Weights of a small GPT-style language model, trained from scratch on English Wikipedia.
Size: 9 layers, width 128.
Architecture: RMSNorm before each block, rotary positions, no biases in attention or MLP, tied embeddings, normalized queries and keys, value embeddings, short convolutions, skips across layers, capped logits.
Training: a variant of Adam for these matrices, 92M tokens, 5610 steps.
Each number is 128 + 32 x the weight over its row's rms, rounded and kept within 0 to 255. Layers, rows and columns count from 0. The size above them is the row's rms in percent of the matrix's.

# layer 4 attention query, 128x128, rms 0.102, rows 0-63, columns 96-127
size [ 93  76  88  88  93  86  93 101  86  98  88 106  91 131 115  96 107 109  83 105  82  98 104 102 106 130  94 100  87 107  94 107 103 109 103  91  97 100 115 113  94 109  96  93  94 101  92 101  94  99 101 117 105  99 100  87  85 100  95  96 109 105 101  89]
[[143 134  48 103 141 148 127  97 134 199 182 175 133  67 116 116  92 115 155  83 133  95  98  93 161 110  67 121 102  90 159  74]
 [145 116 124 118 135 102  99 121 147 103 133 161 108 160  71 117  86 167 140  79 162 152  94 124  97 139 146 134 135 103 167  78]
 [129 115 130 136 146  99 147 128 133 106 132  80 142 154 176 195 155  98 125 123 111 124 136 118 117 130 162 177 156 145 148 126]
 [ 82 169 108  58 128 179 100 108  94 182 174 114 171 124 141  99 152 126 153 114 168 141  63 138 127 138 109 140 103 147 161 146]
 [ 57 193 122  78 108 159 110  87  93 175 141  97 108  90 151  92 143 137 166  69 142 145  97 146 110 148 108 119 101 160 151  98]
 [ 97 193 144  54 107 184 140 109 141 168 157 164 152 106 118  50  81 138 165 133 133 149  94 100 131 131  96 123  92 127 172 120]
 [152  76 110 181 151  73 130 163 145 103  67 116 132 140 176 184 146 137 117 112  72 138 145 107 103 109 157  90 141  68 143 181]
 [ 82 188 214 151 120 152 134 111  87 110 167 149 124 141 141 100  88  67 106 152 109  85 150 161 143 162 117 228  86 180 134 111]
 [137 148 172  78 136 108 189 111 129  97  88 110 118 114  76 193 131 101 116 141  80 163 127 126 183  82  96 143 100 203  76 132]
 [ 63 190 123  44 162 171  86  62 126 148 144 172 105  85 114  86 126  92 106 136 133 105 109 132 162 165 131 169 104 196 162  70]
 [ 64 136 132 138 115  83 178 118 102 133  38 183 128 124 183 172 137 137 139  57 108 167 108 118 112  86 102 111 111 174 108 138]
 [214 124 138  94 198 157 144 134 117 133 127 147 159 113 168 118 118 121 146 131  97 186  75 115 152 152 153 115 133 111 210 175]
 [135 146 141 108 141 143 131  82  52 118 156  69 134 124 141 151 126 133  56 105 111 141  76 125 152 105  62 124 158 131  64 134]
 [133 143 134 208 130 157 121 142 150  96 126 163 121 176 101 159 175 123  91 133 118  99 121 157  98  99 136 181 176 119 126 137]
 [ 83 157  94 173 125 120  93 161 107 138 127 138  46 132 162 178 129 104 119 106 141  73 125 145 125 105 170 137 115 115  97 106]
 [147 116 153 109 150  33 143 121 144 121  91 129  62 154  88 139 143  97 101 165 153 139  94 114 205 176  82 141 114 192  92 149]
 [124 127  92 166 113 165 119  87 110 127 149  58 189 141 167 103 162 154 106 160 108 132 136 146  85 157 128  79 157  95 124 105]
 [ 88 112  70 201 140 145  75 111 160 137 129  82  94 115 164 175 133 116  99 168 146 139  69 181 133 182 164 159 136 135 135 124]
 [122 124 144 160  69 182  85 154 144  94 169  64 151 153 142 144 217  83 118 141 154 113 170 171 111 136  84  97 171 110  82 113]
 [117 131 116 171 148  96  87 102 156  83 180 116 100 163 100 119 175 137  77 141 117 137 144 163 113  78 154 124 139 128 186  80]
 [138 125 111  88 153 105 134 130 154 173 125 142  59  82 148 174  93 178  98 135  94 131 143  78 130 100 115 131  99 136  77 174]
 [113 134  98 136 126 154  18 173 204  55 118 128 119 176 139  56 134 120 101  95 126 138 189 146 114 139 158 127 134 145 108 157]
 [101 134  76 142 153 124 107 147 129 156 107 158 139  91 179 103 138 156 109  90 141 144 168 103 113  79 145 148 103  46 144  87]
 [ 99 126  94 143 105 119  89 129 139 117 145 163  93 129  95 124 129  91 128 128 130 133 137 145 133 119 131 180 102 145  69 109]
 [128 117 136 107 107 149 133 146 120 117 109 102 135  75 162 136 101 162 184  95 123 158 135 126 116 124 149  93  92 143 187 116]
 [122 154 175 178  96 115 110 133 152 120 121 124 137 148 130 127 163  82  86 108 160 124  67 128 149 173  76  95 111 143  96  93]
 [105 133 126 127 152 108 115 180 110 101 102 144 151 104  85 150 121 127 171 156 118 108 180 114 110 137 137  99 147  87 130 151]
 [159 122 171  94 159 151 139 126  93 112  98 131 121 146 124 114 161 143 122 149 110 133  75  80 139 167 135 133 172 137 121 143]
 [ 99 143 135 125 156 133 203  51 116 137 117 132 152 139 204 163 111 156 153 135 133 140  93  73 167 133 169 146 106 116 134 120]
 [163 137 130 126 135 115  77  81 141 107 122 107 130 148 166 130 121 101  50 101 140 102 163 148 141 199 120 121 184 120  68 136]
 [116 118  38 152 189 101 113 124 166 107  93 177 123 118 113 127 102 155 136  62 119 183 105 137 138 106 164 127 105 150 137 143]
 [146 158 133  65 178  91 124 121 114 118 154 158  96 107 106  96  92 133 131 103 113 169 213 106 158  66 145 145 138 137 160 120]
 [125 125  99 120 150  80  69  87  63 105 142  98  86 147 131 139  54 122 138 143 114 144 147 170  49 130  98 113 159 169 131 107]
 [122 135 132  95 142  71  94 136 120 106 178 128  80 148 143 151  78 104 116 160 143 111  68 118  92 124  57  77 182 158 111 173]
 [105 113  85 135  97 158  88 154 127 166 149 149 143  94 122 117 121 133 150 133 175  95 168 154  94 138 113 181 110 100 155  57]
 [151 171 158  79 161 101 178 100 111 104 117 138 137 138  83 100 111 129 142 138 133 155  79 146  96  95 136 122 126 173 145 178]
 [107 153  93  89  77 154  71 126 129 175  98 145 140  81 132 129 158 131 155 117 158  74 103 177 134 163 155 124 139 119 140 105]
 [ 93 173 174  81 152 115 165  47  98 113 130 133 149 123 121  97 113 112 167 182 122 191  85 149 130 106 125 150  85 178 137 107]
 [112 184 148 105 154 124 106 106  88 160 168 139 139  71 195 112 156 173 127 124 123 136 155  98 171 160  80 147  81 110 163  70]
 [ 98 160 165  52 138 126 173  63  61 114 108 145 152 118 107  95 116  88 141 207 124 189 110 144 126  99 120 132  76 203 115 120]
 [108 111 124  78  90  77 215 115 149  85  75 109 126 154  64 143  98 114 135 174 131 138  62 146 118 132 177 104 171 122  79 123]
 [182  74  97 174 123 153 130 171 157  93  98 102 134 173 118 143 157 211 149 107 114 160 120 115 113  85 155 101 199 113 128 151]
 [ 94 171 185  68 114 136 191 137 124 126 110 137 147  99 102  76  81 115 142 155  77 182 143 150 179 126 113 118 121 162  83 108]
 [ 37 161 174  85 107 179 169 127 127 164 147 160 143 133  99 135 163  79 133 132 134 179  45 158 161  83 145 130  93 163 155 117]
 [204 105 169 119 151  72  65 154 103  79 129  89  61 129 162 123  86 115  58 173 109 105 145 140  83 140 127 148 113 110 144 152]
 [164 129 133 104 131 119 189 152 137 140 152 140  77 156 111 148 191 163 130 169 136 105 186  87 149 121  79 128 108 154 141 145]
 [185 123 137  93 134 127 123  95 110 138 153 114 158 101 173 119 155 141 168 108 117 178 162 110  96 200  63 147  81 104 167 113]
 [156 153 174 115 112 145 145 127 152 142  74 148 140  94 113 127 131 102 155  80 109 143 107  95 124 201 122 173 145 184 166 118]
 [101 134 131 136 124 169  74 131 119 141 112 102  41 155 164 128 113  95 104  94 178  74 162 139 112 153 129 187 111 141 165 138]
 [135 136 148 138 148 126 233 108 149  87  79 150 216 141 114 132 144 115 153 175  91  92 129 131 120  54 189 110 149 163 127 109]
 [165 144 141 138 139 205  82 113  89 108 167 130 133 124 163 108 179 136 187  56 155 148 151 179 133  68 152 150  96 112 143 165]
 [156 134 137  96 121 116 166 121 138  92  81 111 138 116 141 141 159 153 209 128 113 181 184 156 167  69 157 125 117 149 146 150]
 [113 145  93 125 137  87  78 168 174 155 128 118 151 138 153 151 165  93 143 158 159 130 145 148 135 153  81 169 112 122 172 124]
 [121 146 172 140 135 105 131 127 152 116 116 119 124 135 204  44 113 135 124 133  80 184 172 152 177  74 157 142 120  73 214 157]
 [111 115 143 120 133 100 142  86  84 116 136 135  78 149  81 121 108 124 121 113 131 128  92 162  83 125 169 126 109 177 113 131]
 [ 91 131 172 145 169 120 174  86 181  77  68 114 153 148 179 185 107 110 147 204 131 128 110 138 111  97 104 134 169 148 148 152]
 [137 116  84 145 113 125  98 176 155 141 133 161  76 152  89 154 139 113 129 125 163  65 142 163 107 103  89 100  96 119 127 155]
 [123 131 140 137 113 102 192 139 143 122 119 132 143 141 156 171 134 113 163 140  74 115 135 109 148  69 178  91 126 156 143 156]
 [116 142 150 125  97 165 145  87 150  98 131 110 198 174 164  75 130 124 141 153 121 141 148 161 143  95  98 130 181 127 165  99]
 [111 122 132 172 134 164  88 169 137 131 152 121 127 161 168 119 177  67 128 161 149 122 169 172 182 122 133 138 120  98 153 108]
 [112 133 160 117 113 135 167  51 130 118 115 149 124 135  81 138  99  72 147 142  99 121  95 139 154 103 210  77 166 131 129 146]
 [142 125 138 127  90 133  99 222 131 112 165 101  87 104 171  96 104 154  87  76 117  88  97 168 109 153 130 159 111 112 128 130]
 [143 111  99 160 139  98 100 140 187 115  32 152 178 109 150 115 142 115 182  90 137 156 158 200 123 132 174 138 144 115 121 148]
 [160 133 119  86  58 134 162 144 130 159 127 130 139  80 175 141  74 135  83 137  81 181 146 136 172 147 113  76 136 167 107 154]]
# layer 4 attention key, 128x128, rms 0.0968, rows 0-63, columns 96-127
size [ 99 110 105  98  98  92 105  95  73 108 100  98  87  87  96 106  97  95  90  94  92  88  81  92 104 104  90  88 102 107  90  93  86 102 104  96  88 100 106  95  89 130 120  81  98 110 101  99 107 107 102  93  91  94 116  99  98  98 116 105  89  98 117 105]
[[153  98 183 187 151 174 138 149 113 113 153 183 130 166 156 106 144 129 156 126  98 191 100 116 108 105 190 140 129 142  89 118]
 [139 159  70  94 115 129 128 155 153 165 171 182 158  98 107 117 117  65 156 120 117 135 110 126 198 175 127 120 103 147 137 113]
 [161  70 146 170 161 122 123  79 104  89 121 111 133 147 135 140 123 188 115 156 110 130 185 124 114 118 146 182 157 123 131 131]
 [147 133 112 109 157 112 132 124 114 131 134 157 120  99 109 111  97 116 113 151 107 138 128  37 118 134 110 129 121 118  92  97]
 [169 176 114 109 167 115 147 176 119 152 114 192 119  95 124 139 103  83 169 115 128 120 105 129 158 158 157  76 138 143  96 110]
 [ 85 190 130  92 161 111 139 124  99 164 107 107 158  81 132  96 118 112 136 127 180 160  92 122 142 143 132 125  73 146 134  78]
 [167  78 180 159 153 119 120 134 140  30  87 135 144 186 180 106 100 165 136 140 110 154 179 121  84 123 176 122 150 128 169 200]
 [ 79 168 106 122 143 134 144 143 111 164 134 154 106 103  93 160 182  82 139 110 123 145  82 101 168 154 115 149 112 133  47  85]
 [114 194  87  77 160 119 119 120 126 164 158  97 161 105  77 109 114 149 128 106 177 107 121 112 209 163 119 173 139 170 133  64]
 [122 200 127  54 121 158 134  88  76 148 188 144 144  80 111 115 119  82 136 130 129 125  64 175 142 142 114 134  83 147  75 105]
 [ 59 123  80 162 111 151 111 118 144 180 213  70 115 147  96 134 180 152 127 170 160 127 123 138 147  80 138 157 112  87 108 133]
 [117 158 168 115 101 161 111 119 142  88 131 133 123 141 153  88 133 134 153 163  97 155 139 135 121 145 138 107  75 160 121 183]
 [141 129  59 175 107  82 121 131 162 149 127 115 163 126 105 164 111 172 139  82 161 129 161 118 138 151 112 102 158 145 108 116]
 [136 141 115 116  74 154  91  98 145  86 148 104 140 134 150 128 192 104 152 127 162 149  82 124  93  89 122 157 129 147 129 165]
 [162  38 118 169 174  96 112 126 184 125 153 121 100 168 171 134 124 168  98 126 128 126 119 123  76 125  89 103 130  92  77 113]
 [ 94 130  53 141  77 159  50 179 140 146 156 125 131 108 146 160 158 117 162 112 150 115 119 116  85 133 131 103 142  81 153 136]
 [161  84  83 141 130 136  87 131 160 127 167 189 149 152 111  95 129 149 123 179 154 131  95 110 138 152 102 124 113  54 162 142]
 [215 107 142 120 112 154 120 136 152  91  91 118  89  89 152  74 119 124 119 171  65 158 184 167  85 135 123 109 101  89 110 110]
 [170  81 111 180 151  17 166 169 137 136 161 113 149 114 102 116  80 120  82 148 123 113 140 108 133 137 165 113 145 126 125 141]
 [196 104 156 155 141 103 146 139 120  90 139  90 183 119 175  82  95 135 124 137 113 138 111 105 104 168 141  38 105  92 118 117]
 [120 105 176 133 130 112 135  65 119 175 104 108  62 102 162 146  53 152 178  78 151  88 132 123 145 117 105 129  86 136 127  89]
 [163 121  98  86 120 141 149 127 132 125 107 131 133  87 184 131 166  93 100  67 105 158  67 156  76  95  58 111 169  79 141 142]
 [116 119 134 134  90 127 125 176 155 103 169  83 119 100  90 126  82 135 125 112 138 172 136 198 150 128  81 105 115 175 125  85]
 [151 102 135 169  86 118 158 175 109  86 158  80 114 128  99 137 146 130 125 148 138 135  99 160 110 151  92  96 131 115 125 100]
 [127 139 168 121 158  87 126 154 106  99 128 157 143 124 114  99 103 131 127 172 142 109 168 111 128 117 145 210 131  95 105 114]
 [163 117 121 181 113 188 102 119 126 150 159 156 144 136 137 104 116 117 156 203 121 147 165  72 160 109 145 115 104  53  85 156]
 [129 144 178 125 137 157 133  95 108  90  59 121 115 109 140  94 196  72 162 136 104 117 148 126  78 107 112 141 102 154 151 109]
 [127 126 118 151 120 145 114 116 148 148 109 168 168 135 120  83 212 108 123  75 122 128 125 128 132 142 103 179 117  86 165  95]
 [125 138 127  65 124 101 159 101 158 116 114 119 125 120 164 152 127 162  62 110 133 164 108 148 157 152 100 173 120 111 118 119]
 [159  78  89 144 124 106 111 117 195 114  89 122 101 170 129 147 127 160  93 115 137 143  98 127 136 120 115 123 154 104 125 116]
 [130 142 121  80 131 108 121 157 113 120 143 119 115 146 172 154  60 149 118 137 141 100  98 191  61 166  91 128 143 117 127 160]
 [141 150 129 116 131 119 113 181 134 151 110 139 130 130 122 150  99 116 147 131 154 107  97 111 114 147 138  73 127 156 104 134]
 [ 93  98 114 180 161 137 119 147 130 170 111 157 102 148 139 130 127  90 169 150 111 112  83  59 131 158 132  83 107 119 130 154]
 [186 111 151 136 132 132 159 134 177 130 105 148 120 130  82 108 165 117 149  73 145 144 104 151 146  90 187 117 113 161 134  84]
 [199  72  78 205 149  92 155 139 175 128  68 127 106 182 126 120 119 116 156 110 146 114  90  94 110 108 133 124 121 100 138 168]
 [ 79 132 149 122  92 152 131 109 103 146 187 144 172  91  93  93 146 127 127 140 172 122 133 133 159  95  57 184  90 144 136  68]
 [141 138 123 103 181 106 126 114 161 121 193 140 153 102 111 122  85 170 117 139 158  81 191 104 167 144  55 146 176  75 120 151]
 [102 128  83  90  83  93 126 142 104 129 148 115  94  80 114 117  93 127  73 136 196 112 130 164 157 162  72 139 123 173  82  55]
 [112 131 105  61 113  96 141  88  81 141 156 158  87  70 105 104 100 126  94 124 186  80 161 151 130 102 101 139  80 164  82  61]
 [ 55 147 111 122 134 117 101 150  77 126 153 145  64 142  77 147 176 103 126 137 166  66  96 145 159 140 129 148 138 169 113  51]
 [ 90  72 126 197 154 137  90 147 153 150 130  98 138 192 131 183 151 163 160 160 129 132 105 164 116 120 161 144 146 122 151 181]
 [163 110 165 176 139 160 160 127 152  82  78 114 181 137 170  95 167 152 158 127  96 188 190 107 113  80 159  76 151  79 172 190]
 [113 178 144  93 146 111 104 122  55 114 161 134  72 126  91 133 134 104 128 169 151  68 108 105 119 143  90 170 114 185  27  75]
 [ 86  58 124 225 142 130  80 168 177 116 117 128 126 186 104 135  99 186 127 145  94 150 112 117 111 165 120 153 153 104 138  72]
 [128 132 152 101  77 161 170 128 148 121 119 157 133  86 148 119 108 145 108 138 143 135 100  98 155 102 138  90  75 121 135 147]
 [160  84 113 141 180  68 134 141 127 131 114 135  98 154 127 160  82 140 182 127 112 136 149 109 142  93 156 141 147 138 115 161]
 [120 121 193  58 113 117 226  86 155 108 102 110 148 116 147  58 110 105 179 101 114 149 133 200 137 103 185 127 121 162 164 188]
 [ 81 103 129 134 126 160 158 172 140 101  99  85 104 124 116  46 153 122 126 117 166 131 118 117 119 162 164  88 145 177 186 112]
 [ 70 140 100 170 133 154  95 134 155 188 122 188  91 111 140 129 166  98 131  99 151 101 115  61 137 144 128 127 113 112 113  80]
 [ 75 111  77 177 135 105  88 176 150 145 116 143 137 174 134 156 119 154  99 199 108 104 127 139 120 196  86 181 181 105 127  44]
 [100 136 138 109 152 132 101 122 130 166 147  94 151 130 164  93  61  94 164 133 134 147 150 110 184 118 132 149 127 169 150  79]
 [145  89  98 162 174 174 140  97  93 162 180 142 164 142 183 136  95  98 107 142 147 121 135 148 105 148 118 149 126 119  98 106]
 [123  81 106 139 117 128 124 150 176 132 134 133 110 158 132  97  55 138 127 118 168 105 132 142 150 149 131  94 183 150 157 147]
 [154 136 159  73  61 131 135  79  83 130 123 108 114 155 171  78 100 149 119 164 143 136 140 128  95 118  77 100 168 103 165 150]
 [160 133 142 135  84 142 130  67 135  89  64 154 132 124 217 122 118 166  65 171  96 134  91 115 113  83 113  79 118  74 118 118]
 [ 94  71  51 194 155 103  97 167 148 128 128 201 123 185 101 143 119 151  77 163 181 125 138 159 132 127 133 160 147  95 132 115]
 [137 189 103 115  92 171 116 113  81 150 159 124 157 126  85 147 167 135 147  83 111 136 107 123 172 172 155 129  95 191 105 106]
 [107 129 125 144 151 122 140 161 133  94 148 171 124 171  98 153 132 143 117 154  85 109  96 108 170 143 134 121 190 132  98  87]
 [129  99 100 187 144  97  70 162 124 132 168 138  68 168 131 142 123 121  74 176 133  93 110 109  97 176 117 167 184 111  91  87]
 [136 116 105 169 112 134  98 151 118 106 117 158 104 177 149 143 128 172 100 105 151  66  78 126  98 181  98 150 236 140 165  67]
 [127 197 146 116 160 118 115 102 105 103 118 134 179 147 159  69 160 109 116 128 114 127 158 147  86 145 134 174 104 167  88 163]
 [120 161 132 127 135 130  96 166 112 121 190 178 127  96 129 173  99 122 142  97 104 122  72 104 147 135 110  75  83 130  80  93]
 [116 113 107 115 118 156  75 138 102 162 132  59 120 110 136 117  83 103 109 144 157  47 124 138 149 145 113 117 128 101 145  82]
 [ 98 123 108 140 177 123 114 135 143 122 144 208 151 146 132 126 153 111 167  86 172 162 100 161 129 132 153 150 125 109  75 190]]
# layer 4 attention value, 128x128, rms 0.0998, rows 0-35, columns 96-127
size [ 95  87 102 115  89  89  80  79  99  88  89 107  93  80  83  79 152  86  79  85  77  86  74  92  94  82 159  87 107 102  97  87  97  80  85 117]
[[101 127 122 157 197 134 154  54 153 161 148 116 133 125  86 150 178 115 139 159 165  91 189 139  98 163 193 150 153 138  87 112]
 [143 131 146 157  62 133 168 183 130  95 116 127  89 127 114 140  98 138 130 108 129  91 127 179 120 160 180  94 122 174  75 105]
 [122 129 157 191 183 117 149 125 122 135  91 209 111 122 130  96 126  54 106 156 101 124  94 150 119 186 157 152 118 113 112 103]
 [166 102 116 108 144 138  99  96 115 115 176  62 105 156  92 142 153 144 129 168  99 125 100 121 145 189 131 134 179 164  74  99]
 [135 158  97 140 150 116  86 111 149 163 147 129 162 142 138 160 196  83 160 137 118 164 157 125 148 109 144 172 150 132 115  82]
 [142 134 120 171 110 114 144 169 134 114 149 156 119 158 177 144 129 100 113  77 123  82 123 188 139 125 127  87  94 156  93 172]
 [153 142 160 152 178 178  94 124  75 156 100 189 159 140 159  76 168 105 134 155 101 137 176  97 106 162 108 133 104  88 180 130]
 [128 165 102 153 129 143 145 138 186 150 113 167  93  95 129 128 138 104 156 126  97 148 156 111 184 107 152 157 144  94 155 121]
 [102 110 134 126  98 124 156 148 115 158  91 156 103 130  89 132 142 140 157 108  97 137 176 115 142  78 134 145 101 146  96 113]
 [116 112 129 110 155 152 119 163 103 150 119 140 155 116 114 110 112 102 113 161 164 126 160 111 144 165 167 180 134 135 198 148]
 [ 74 108 122 109 156  82 122 139 132  93  87  98 145  89 155  81  85  74 126 115 116  87  87 107  81 149 111 181 144 130 121 155]
 [176 129 112 141 107  67 135 131  94  77 125  93 100 139 139 137 102 131  95 156 146 144  59 145 125 100  90 126 118  77  75 170]
 [ 75 106  96 141 156 118 104 133 134 143 125 172 102 131 123 100 141  85 182 156 157 104  79 160 126 145 174 213 113  83 112 123]
 [111 153 156 164 136 163 154 124 102 168 111 160 128 108 154 103 179 169 158 159 109 157 124 151 150 122 148  91 118  80 123 121]
 [113 155 160 176 108 181 168 157 113  95 131  85 142 155 132  97 156 126 105 169 103 145 129 158 141 128  94 123 102 193  73  94]
 [115 170 143 160 163 159 124 169 114 131 143 137 136 119 130  59 128 128 144 145  73 132 166 137 124  91 118 119  88 120 147 112]
 [112 153 130 116 145 123 144  84 104 180 101 183 197  86 160 169 138  73 133 124 116 128 158  42 173 106 186 176 105 110 139 129]
 [127 155 136 136 131  93  93 119 176 116 124 120 159 134 113 101 193 162 127 148 128 114 138 117 128 130 183 130 139 141 122 147]
 [141 143 124 155 156 156  93 117 139 165 121 168 125 134 140 143 141 158 151  86  91 156 158  95 153 138 140 162 124  65 191 105]
 [195 132 158 147  62 146 124 157  76  93 161 106 190 121 162 131 185 159  64 120 133 121 154 139 107 123  76 128 128 162  91  97]
 [135 131 103 122 172 177 133 113 123 194 134 150 175 116 136  75 131 171 146  91 120 166 202 117 160 129 122  99 162 120 178  99]
 [120 145 144 126 127 173 141 140 151 113 129 153 166 139 169  63 108 170 124 128  93 112 172 130 117 104  96 143  88 156 211 143]
 [ 76 114 151 106  65  87 133 180 129  97 132 138  89 149 121 142  60 129 112 142 137  76  22 158 120 114 129 140 144 143  83 106]
 [138 122 139 101  72 109 121 142 121  79 151 123 107 129 163 116  90 144 108 101 119 100  80 168 110 151  61  94 114 164 104 122]
 [ 80 122 150 135 162 119 120 122 118 135 123 139  94 112 121 106  92  96 142 203 121  83 123 113 132 131  89 117 152 129 193 142]
 [162  87 132  82  67  91 101 113 126 110 126 107 127 121 161 182 100  89 117  91 148  87  96 109 126  96  75 149  86 115 102 158]
 [149 100 122 140  60  83 103 167 183 154 113 116 152 139 158 145 183 151  82  74  83 168 150 133 140  88  78 131 152 133 225 188]
 [ 78 136 130 145 158 166 127 118 176 201 115 160 129 141 128 123 165 133 149 113 118 129 176 145 142 130 217 139 128 119 104  73]
 [ 67 150  86 172 134 132  96 103 133 181 168 165  88 168 110 136  85 137 130 149 124 109 173 130  96 152 165 127 196 144 102  66]
 [119 136 138 152 103  85 233 117 131  83 175  93  97 113  98 124 141 149  84 190 152 135 111 208 103 102 157 116 103  89 102 159]
 [165 130 111 127  96  75  85 128 154 130 110 156 128 133 140 148 105 142 147 105 147 102  78  96 183 103 139 185 148  68 142 191]
 [113 148 127 112 140 170  49 142 114 146 126 157 137 152 128 162 163 150 182 158 128 144 101 140 129 100 153 184 117 100 152 131]
 [141 126 121 110  85 121 145 107 145  96 147 143  96 181 101 117  95  95 166 122 145  98  68 171  98  69 132 160 147  99 144 155]
 [177 152 137 178 133 188 130  56 114 111 144 121 146  98 180 106  94 165  83 168 117 152 124 104 140 140 123 178  81 112 177  67]
 [120 130  97  84 107 124 140 155 119 149 153 159 146 163  92 215 109 120 158 159 133  82  93 119 130 142 145 125 169 111 136 142]
 [143  97 113 137 129 137 169 174 214 115  97 186 138 138 101 169 143 124 143  93 140 117  85 162 143 159 211 224 168  94 149 133]]
# layer 4 attention output (transposed), 128x128, rms 0.0917, rows 0-35, columns 96-127
size [ 98  92  98 104  86  91  81  82 102  89  94 101  97  89  92  87 135  93  80  90  77  90  79  96  96  92 144  89 112  95  97  90  91  89  94 106]
[[132  34 132 195 132 156 161  86  85 115 131 154 122 167  71 149 110  57 170 109 175  85  96  88 139 124 134  85 110  93 114 136]
 [155 180 130 133 162 125 114 115 163 173 142 128 106 124 114 168 101 115 117 182 119 110  94  91 173 181 123 155 148 207 131 129]
 [ 68 101 109 180 134 133 110 178 114 102 102 179 143 160 150 151 105  70 129 159 115  88 161 121 130  99 128  90 161 117 124 165]
 [148 106 162 162 170 134 144 119 128 199 159 118 109 147 148 161 106 141 153 144 107 103 174 106 181 204 152 111 108 211 100 172]
 [100 151 158 174 139 122 155 134 131  85 115 178 130 118 161 101  55  45 186 129 135  51 128 117 171 151 145 122  84  57 102 113]
 [161 203 140 145 134 126 136 118 165 182 140 141 122 129 170 110 124 109 125 123 117 118  88 114 150 148 154 100 147 169 114 121]
 [ 60 156 109 140  79 116 106 173 128  88  92 172 152 122 129 133 134  95 139  71 143 137 175 188  89  63 109 129 132  28  96 135]
 [ 85 121  95 114 127 121 130 115 114 102 141 172 152 124 150 124  89 118 183  92 139 133 123 132 133  96  97 156 133  85 101 141]
 [179 134 136 106 119 162 130 195 147 148 101 149 126 101 123 173 113 112 103 169 121 126  91  75 156 153 161 147 117 110  95 104]
 [111  91 142  97 134 102 115 168 124 122 109 195 170 150 129 141 148 103 134 116 115 152 197 138 168 145 109 155 112 125  85  93]
 [148  33 125  98 138 104 103 152 121  99 111 138 140 137 123  82 140  99 123 156 100 181 153 125 173 120 150  71 102 153 130  94]
 [172 173 151 128 126  97 167 112 111 159 147 104 148 124 129 100  80 227  71 129 115 152  83 157 178 150 147  44 186 169 138 159]
 [202  23  92 131 159 129 151 139 125 127 109 131 123 126 166  92 117 128 144 151 149 149  78 111 162 129 128  73 122 112 117  90]
 [113 155 109 175  79 131 110 156 128  94 120 107 116  71 141 141 154 125 145 112 142  80 167 149  82 110  75 165 124  95  84 124]
 [ 81 125 132 154 114 109 133 169 137 133 136 132 104 111 139 155 117  87 163 157 161  57 162 110 173 160 121 156 122 170 102 130]
 [ 91 191  87 104 144 119  79 169 137 131  93 115  51  84 154 157 108  83 161 110 168  68 131 115  99 117  90 133 104 106 107 139]
 [ 91 118 119 185 124 114 113 155  79  76  61 155 145 130 108 122 174 152 148 113 100 125 115  32  93  63 183 116  47  67 122 117]
 [100  84 141 124 113 177 134 124 151  93 142 137  86  91 113 168  62  71 119 118  73  56 155 108 143 144 176  97 121 136 104 120]
 [115 140 118 134 105 126 156 120 154  81 143 140 140 129 135  95 132 134 152  95 154 137 168 169  82  78  80 158 101  36 113 119]
 [ 70 201 151 126  97 164 134 206 151 160 127 163 102 103 136 182 124 151 139 140  96  52 211 119 133 187 124 163 129 155  78 126]
 [ 86 216 112 117 125 119 113 153 142 145 134 157  75 117 149 132 120 105 144 115 156 119  89 161 105  76  86 141 100  61 115 123]
 [ 49 134 130  96 107 143  71 142 167  86 100 117 107 122 145 129 155  91 122 103 173 117 185 148 105 121 111 206 107 113  92 103]
 [163  77 132 111 157  99 109 120 150 139 120 110 131 157 100 128 155 128 109 184 108 169 149 120 156 162 151 126 157 210 157 156]
 [157 151 145  99 174 128  99 110 161 185 122  67 107 122 127 148 111 108 127 181 113 140 152 118 161 170 140 131 161 198 132 159]
 [129  68 138 115 125 117  89 121 112  77  77 111 147 158 105 147 159 141  85  85 138 172 195 125  53 166 124 156 128 116  93 144]
 [145 147 178 108 185 144 161 104 142 162 132 124 153 145 155 111 126 174 124 141  98 204  90 124 160 150 184  98 143 157 170 137]
 [144 193 109 101 136 136  75 147 172 119  93 157 169 128 186 115 114 185 128  64 128 239 170 142  79 133  89 153 132  97 174 101]
 [ 84  52  92 138 100 105 115 138 138  86 131 186  92 133  96 153  94  19 163 134 149  68 161 121 129  90 117 142 130  82 133 132]
 [147 106 108 163 147  61 131  88 117 157 117 126 110 172  83 139 125  80 155 137 177  98 129  63 110 120 120  90 128 131 110 132]
 [192  97 165 171 129 119 144 126 122 123 181 133 118  91 146  82 114 150  90 170 128  87  22 132 125 138  79 134 104 146 149  96]
 [130 153 114 101 106 157 139 151 117 122 140 137 187 162 147 138 164 213 115  92  85 169 120 172 124 132 133 130 163 105 128 129]
 [137 125 158  80 111 113 143 158 134  78 127 155 124  89 135  95 140 155 118 109 101 169 242 145 128 130  87 121  90 105  97 104]
 [169 132  85 103 134 131 100 128 104  78  85 148 134 146 113 133 122 203 100 133 127 124 137 145 149 196 133 155 171 129 128 131]
 [108 238 145 141 171 117  96 168 172 129 130 109 158 140 180 151 128  75 122 135 110 120 192 130 127 140  93 118 121 111 158 137]
 [127  78 152 113 101 108 187 144 176 129 122 127 168 166 116 142 109 168 132 109 134 159 106 133 145 111 153 104 165 149 125 124]
 [122 105 135 169 100 150 147  76 165 124 154 125 172  91 143  98 115 159 139 154 115 123 138 158 151 182  85 149 169 151 159 121]]